config = dict(
    n_layer=10,
    d_mlp=384,
    norm='layernorm',
    norm_place='pre',
    positions='learned',
    attn_scale=0.177,
    bias='none',
    init_std_qkv=0.0397,
    optimizer='adamw',
    beta1=0.9,
    schedule='wsd',
    decay_fraction=0.887,
    steps=11121,
    dataset='wikipedia_en',
)
Each number is 128 + 24 x the weight over its row's rms, rounded and kept within 0 to 255. Layers, rows and columns count from 0. Numbers have three digits each. The size before them is the row's rms in percent of the matrix's.

# layer 3 MLP up, 384x96, rms 0.168, rows 34-101, columns 0-95
105:100107137069136088124158098100138123134093098143133151146145125140149130118136159090104154119105108132126126116134122185151141152140101106118095096146058133150104160182120122144142159137137173132076120129107120107130120145091116133175140117109080123142141160115131157133119104141111108132
018:120137135126119130107139108111142066128138120116110128146130153145141111131095137101104119117083131170142144101130217162135101139102131129146140180127156108114149114119131116148130103129152089158129091124078147121105137132128178175074140125118161098155162138116111115098150120116136122104
070:135145147147086143134113140140107125160102122181120105153112134148116142156128129129107136131143145122145097118102108161167127182112107114133181148130102179180137098128104140110120155130123141139105126136141124133133099105118144081153101113113160126114149190102099142185108100077136124108
094:116107103122120166163143125128144135134166122157118181162110093138130159154132069123120127166159098118117141099114145136159178169109109128112124128114128125107148136133112146098120154165152133140156096124121131152131099121126152094137119106137118102126117176116158150137093081086097085174
100:173145125157141146129121091094115118139124128137063113133158112137127133184166101111126115129109048108126102139114091157107142122173154110161135117148152142097138164111143125087101130124132105151115109135156131132116090139112178148132120174136100131141117132157143116145122119103105115086
120:135085144139111102166098143132105107137095160119100125140098100113120151158145107121153154124131093116148136145105143118110185145171119105107136143128153123147167190118101159089080108155160113130104112125142160126112115110133155132130126136164084138139123107107181127100145107141098086136
101:095105119146114093142128162099075146122104099124136135128157114131103134131174191133141123165134102132083095125061121135116141148134159126110127129142141163126158139116130103130060151107102107101127155100111137107129146183122173168123142125149099145138108100119136130120151134135144154147
096:133075079116125160128119162138112131148095147108096111136154105130088127128155107111159168098122125122154118112104124154144161161146101085102163127102127067156119136148106133105153127132151151144106127072148122136104151121145160110138166120138090142142124159131142140127136113140083107181
104:139141110131138147160146156170130115157116113109091126135174139161123111133169103118128160073106099102138135103089087137135100101102078109099172121122089151149112129130099164071104133110086115115130134142143140115124136152121147137136115148159124118137120147136141135142198121104130153162
093:085171148094091083119099102108118105137155135184120143134149112153088107163143131106127101130118116122117077109151125140121095114180165101141138119171136157117142147116106159109111160116135112131176141126146115147142141095087083122130123128140109132129109116142126134188113145157156138113
093:145120162145079168135102105135118129165133146143167114106107115105140084124163192134152129142114126121152078120123105123086150158163120125110137118142111137147110178152131162162130147148111159093091140122104095098125147101104127135150154101091167121139089147116108130109091108138145138135
104:131043135111129114136122160134060140141117130150107189087134105124161112190137123108141127171099115131112134123075119134151148110177108132127117126138131152126148168138142122130084124106156103129130121090121162102139127133109128131128109174124126169131103124117123137127161110123099118116
104:116099126091097150136091159145107139163169133134155107091145102138109128114123054128139169120139139104081139131127092149112107119176166143096149151125126104111126184151147107126104115117082126123121143105134128178133140169135120129121094120157152128143095091116096147119142125158112121111
103:126121124127147158119135162122138107102154158154150116175129115107135166141152155115111156055132150092095153137112139131153148089132109146108089117123150126128107108112151140119162101125150124098080150168151097147106058138117109116144095126144131128153141145112147125162137105115108074105
091:106133131116119139155126124126153137131135154068156115145128115118124134150113105137171123153083137114110153140089123140128168158117137130103124155109121094108156117088158140127087108125125083122154148123145165173106143161113123113121139155119109153153095122104145139174073112112064075117
099:144121120157121167096123109157127160134131133120152111120131086069155110108138103114125127119102119132099130116096160098094104128106141124151078112178130154132109173144122205133169123153149156081133135115162116133147126122107102105145100166117148154146130126094150107127148154151106145105
110:142153103165118144131139114091128116133146155149144138146124122135137098113191142131120147143107132111127124134140069089096098100128144134102128133125087143135150114151100139150165148118124098064132175182110116093090099121092120121132133156130127146137163178170117172135118108112123113148
107:120086086109130127128138127115118175130144145122089162182104134110114176119115125113148124074137082121120131133126142103100130111122131114116138104156062091136138170099129148123148185156135137106132104118151154155121105125131177125122124154120083104134149122092182151122132126151113139118
019:162131133101133171152089121143104161140161101126129128122147139118116183114140127119139112133117113088110127156124109145157120152138107115125105097187127109157182153152107130105132153118134180097130141133148141113134100154113088096093111109121096178099102169140118158134103114132152099171
096:168111060089117136100097145175116145130160122114153117115112088118109120106127128109143131174109070121138135125117139152080121141132127129087136139135132102179151106095140147129101134129131157114105127130128137181130115144113140117160171172169104141132091147110157116166129133106133098113
086:118077142074144134118115138121139113143086105131127151155161118098135155073151165113095210101172164101111136136133085159118111101137110127076146126153120115119100159131115102129141136149136144142108113148139138139122133152098106149157130125124134104142126122090118131121125149145144131186
099:137131122120106141157133089125139110140119160124137098146141142161142083101135063117121161102125104122175118130109110130142115120160115130119116124092095133110126142187138153087178120141085170149130131134166124124137118100117067131147149089113138152132135155161113158098144080127128092121
094:152133130142144161158139125135168077135134131144094170110133147136148101169178157114149132134125123107112156154111097088135147106133074101116097121119116188116136147126154126127108129130118120137106102072140090133104151157114146144122109132135111150148093153082114168144122142102105093168
090:168117167144101110151122108143098152174111084155100177113137104093113139197161116096160146140120137145128123083110108159142124151140164102118144152127154133137080148094090090106116118150148116088114155121157135129114138157112164141151141141116110156132123130157104105121128111117117109142
111:122130110084155112119138104165102151139122115107146130142136132132139105091159131111111172131113113126096114096114099171125126122141103129104133123157069130157128144154109158112095171157111166114124129160092085115127114112117113133162156157147113154149130202079135156135130075128119129119
108:079135131122089097122120137124118142161121146172101120171185110153134129102159137114159129149132140133112113113096101137102113104136130117108128114166087101124143171162105163124147138109132182098097116129125110169140102121119102144118177080137119106138125137131108183154126148104125090150
102:158120103150116124158098169160129157169092123109091126144144111101149183122104127137213146138104136118142133118113109114098092117157137106126170147133092105149128097104133142114128108167163112127106114149145131109137105133124135116121134120145093137142128149114139124160144146149088066167
099:099071148127145138119107172157148103150139173173118131160108116126116136137170152130119109095146140134143117092103112115147133168123086109104048089123084128160124148114106174128143136141143170115106110153134151130126138128137118113117159120144131111149126169119149171122141140101103105117
081:137138121174117173138106133136126148152111158102151113138172129140107158141104133107123146139103126130103086137118111093106140162146097097123134121149069102136172125096140098153113123146115154132121144110114094074114112151119108084157129159155165173136119133072147140149125075125124122142
087:180174105104128150144140109099121116120144152119145157133103098106118115170087130102151099081124121128124149117134153158158142124176097133159117088108077108138124159126154091147173135099108131155110159159142093126104136102136141081148104133108154150136099154127132127144164121122121099106
112:110154166161124106133133131082137141157165181118128099087120114123105115159072102111157124164116118126103121129136152112166123119154126122079119128107115123128183123106110094118099151137132102134092102120125132177125134186117109078140121145121162149140084128114110167133101128123143107122
101:106119147106093116130118124096100163139146160148130128126114068078128135142106124119151160151138159149110108094085124107160113193132161128094108144152152097163150134082103097145109166114146104121098111160150146118118088129135112087134166122088130130138128123134128130102150146147104111154
114:145088152120117122129123136153070140132167129098150136108135073096118139146172113083144161155111129126093156133157134131126121175151121134109084138126073119095151098103140147150071132129092136133116114112151146139116126126108116115143110165132148155142130112114159128122173091088106112160
100:135088112134126149107119099129100139123113184130098141129126112118143158141117166089123161133093128128150066118127136124125173100102107135101149132127102098120135180176114119111128141168152150127100105120132123133129114133133113129170155121094112144140140154076169202090160118130135123129
116:122093128126129130144091125144120106123158109140180158097105111149084123102157112064116156148148109117108117154135136136129180128185124113144159131116152140094108147113143112159131116113148131092080122069102135122122120126110132091124123125100154178138123113127151136114192111141152144134
097:098129078129117115101148146134125114128138125109157128120145142129054147094125149115150107141129147133113136138141114121147106112161109099130087073106108103162163142104119101126105118112118139132142154108139137172114114147095180115119179123208115132140153125113150143167133162104129123100
091:124133126150117123131111101166112107144110142143117112175138128151129129138147123128133172069097092108080099112102137134162146111110131143094147164112127132166139143125129155099096099163075128056141151136146136148100087131134156123123147105150122127140137141169151163102093108083147128139
096:124131111118107157113131134123129137139113115125158136142107105093141168109170141114133162155115138145118099143137133095139149116114101128056077088126112081155146127115105148123118178143099145132085150130133168136118129154106079126166157158126144111139122161087160193107136119125117132116
108:087171095153121092133136137088135149128114116092141134110162125129080128124096112127180119146109119121075149115156170114112163146152110049133136128093077148159155159128145115131127124144123106143142155139138120132139133137115085117130106117180121146133094131097131139170117132146113125151
118:163141105149117126161132092139135139146115136094151103134104119133072116159113132071169154108108092130136119124169155121135083117157158106094150136110095107124141109106086133132131108155117116131149122182127115101123133142121113107143125160099117143142080122141133118132143116195151093176
018:101150128113131130098125124098133132111105087107110186088108121201139099130085147136129143142156123162102144123138081106101114105108138148100106166105143108115100113082146132118136118130142123128107129110134139090141132135164131141096166133104129095161141137119143056100118137127152101098
103:151126157134135128142153136114120126141092113105153111114127126117090128096121120111183130104093124124139144116146150141130098136094167088152138125109079093159108146093141160145124128205110111129111159155183132160117101158115119102149088149158104128142141097152150104081122115113142127148
102:154137083172119153126126131162140109169141129143115110147091129125106170138125091146153123072129141127122134093137157164096150129110107096119158093130128099137121147146118178121140121155135176117160147090128095144117098104131156116111129110174083104141123123119161132114078113117085102126
095:148110169183093148144102094140099099147093140117126149166132123144126106130152116099133166113105100095148127135121106129096136143112112108113144154112115137149106124200123140127156105138138149118112154109187128123127081095129114135160062127131091146125134158160143140134096097132144115155
098:116092149093142149128150158161094122134115099140133148123095138116097124136151160120105185093123091115106134118120093116159112112140100119087095099122131144166133151089132144122109123125099126108090143147138139115103124203122136143143112127199116115142129120130154119118145135090100142182
120:108112148173075157115109118124138104134125153124107126102108101085133147134142140073159136132105110126109133143146165124128155146161154081104103104152146112125106173132111138112122124175164103134117131070114091121142139133112149140135124131135098155142130092142170117117111135183116120190
084:097118103122124163102142119116124129074168175145159143138144122124143116136128143085114119115151124122141136159098113098142113129184107109107094072140122130135148117129085111139129170128084109149083150158133114118101090158091136130133150126156141155130150178164166142146153110124157147113
100:146086101122077123154136126173118123124107160166180116135126126112105130120156130141121161161128125126129136095100131107161129151135148112077122136189132143073143105103146109140105130136120126090072106169136146137109108184122112126167111134112105124158126131150112136113108130109109129179
102:122092139148124136146128112128108118126141171116104109124141128183080134114135151095141165085108048113132121129124118187108134108107135151163146131115092099123116121162161138134153098161123158123113136118100113144116078109133143092135129123169107125135130145162159142159136142084166116127
073:118130133191101126114117119100133099173183144143175118106131125154101094147098099143136118114132137090116132142137172114126156164115153128137118122098137184156143098142105155114122096117106103134148165113168106139161099097104109108125068135136139160144160140129129142127123129121112085101
094:192101141081139142092148122125132129107138163114141121127091127089127159097108171122129168131098143113081133131117153155109144092131123141077133130153122139132155164141140128120104140162138117112105134131125138127113126175076097153128115136090096125148129105065133138146115154133118101178
105:091135172169112115144140109091118157139136153100127150120095088091119135118104142108165140119063138144117102101085151139128118130099143138099144140126133113185125128091105096123132146176153104135149112129169134111138097135118118104139160132121130143131100130117189177131143135167158130145
118:142145134142111096144116126171105100169145137116174142148146112135089144125144104103178158155121099119119076092121102129111078154131134122108123129137107156118144135096108150093116141114136137106119177135131139116116104150111085112151113136153082142148073136136161179140154092099157116128
097:172110119154137166142122098132107117126106133141097112105146124110117106193092126093127100128132063119115102151101134122094139137173121111175101126134139137115128166137169150088118118161106116133107124147135120122104133108124141057134108176165131147143136114129135137101173104112135147158
106:122183101131133088150150116094144116112121155125185092097181165136074118116095173136144141113123114121073148150131140164158134129117124120102124128118128131121163104128114142092141107133091120128142127144111070184124124152106156129142086148123125145153114140100119142117107102135126094128
084:185123098091130170082126132136124162123158113102129140133123098091095174116151123115132180150126104130111134066082142163133141160109136138098141154113123100127083097148134083147119154128124139111128135165126130127107148130141136111141131140097133164138069114132119128090163139119099127150
121:107128126113143088149135162118110146144132138122167122112102113100126147078088162130183125124113129129117139125077109147134120127126109126116140120141116073141185104088157103145113122094142130158098129167142147171136129168101158116130144151148070103143091092110135138167114120131094108134
020:107125118138123162129121157131106106160129158123129189140157118142095126127118113116144132157136117107092111127111093138116150110139132129124103090159099111139126134120145134154137168129137186099096183118194124069148088141102154098134101129120114145085095128101130139113106075119124104140
015:098130118161132110121143122122118133152096110125132141112141123125133104148112132166124150172123098183090178142150090120135152084107187128115121138059149129135093103074115111110133145123127133149124115135134132130112134071159088136119119107108171094155142091128169099119121141149135135119
081:171099130099088184121105121145104136139169140161119097095084102088159153129130140088161136176121092133113127123103119149117111105172139139150137093175160128135121162150127154146145112151171143125102104117133129114158106075135125096128126121138086139129134116125155141112129146110108108096
105:156164108096090107152128125135083177118114107091109144139110123105138123130195158133151139109113103119093112141118111128120100111169171141126143107129135142152194097083121142146121119107085110109095162091156129127121103141115131161136106130148116128139105096121162161129160112129147137159
122:191125160157102109136126123153100166153141106125152115133107131156107150101162106117150146149116124113103136099127110134127069068122176150140130160120131127116124082149138163113124104090119160137127127145116085139126086109127142121114098095172103113152125125115097161153159145098108115156
089:146093121068108140163110146136116151143129137189082108118120088137149166146124137140178165094131098141165079107115147125143105125090096149122116117123115137130138161131122153140122148140125164131131144129129137103147113146146083120154151077155123098146090133112137156098156103112132085120
085:169115099160115103157115132108136139146097144149107131071140112135110111136153128126123148193112127111106104134102177121157122113123159139124159144167066107065181125159129089139108140138166123136134129138105081123141093136126128096130139122141113138143096132147113131148156120121154088134
119:106103144117086108118065122126126158158183169168121129139089079127120147155193089133153132123113110117166128084148110125135103093152159130124118132133137150119121133114160126154105168121113117122141108137145154095129116156129127108130124082090112104136105143144100137175141121121120137161
119:143150092145065139116110129154118145143149117156128123131121073124116127158112126111222129156113101130111083108108167131108142167107136092131115108143107147112102124150116159090115179102128133113128147089143096143126125139104142109144141130108107144150129155147168141172137123116153116144
113:114066129132127162136135137084108094116133142136172148155110120081124171106106160119125151090115136113108123110114153163128162156118151110112126102155116111174101150129122104103119152196112122123092132152138112147120078144122108117153141132108111135140143162130148162067150108134119148134
096:138106154157123125123138131152113101112141148138125132124093124101139135148140171068100158084082086109105155138122157123129134097095097145118117115155131099157132136141121130149131123141167128104110113095124131122125088106114125119148066193130069147142133105122181117140161155156140127138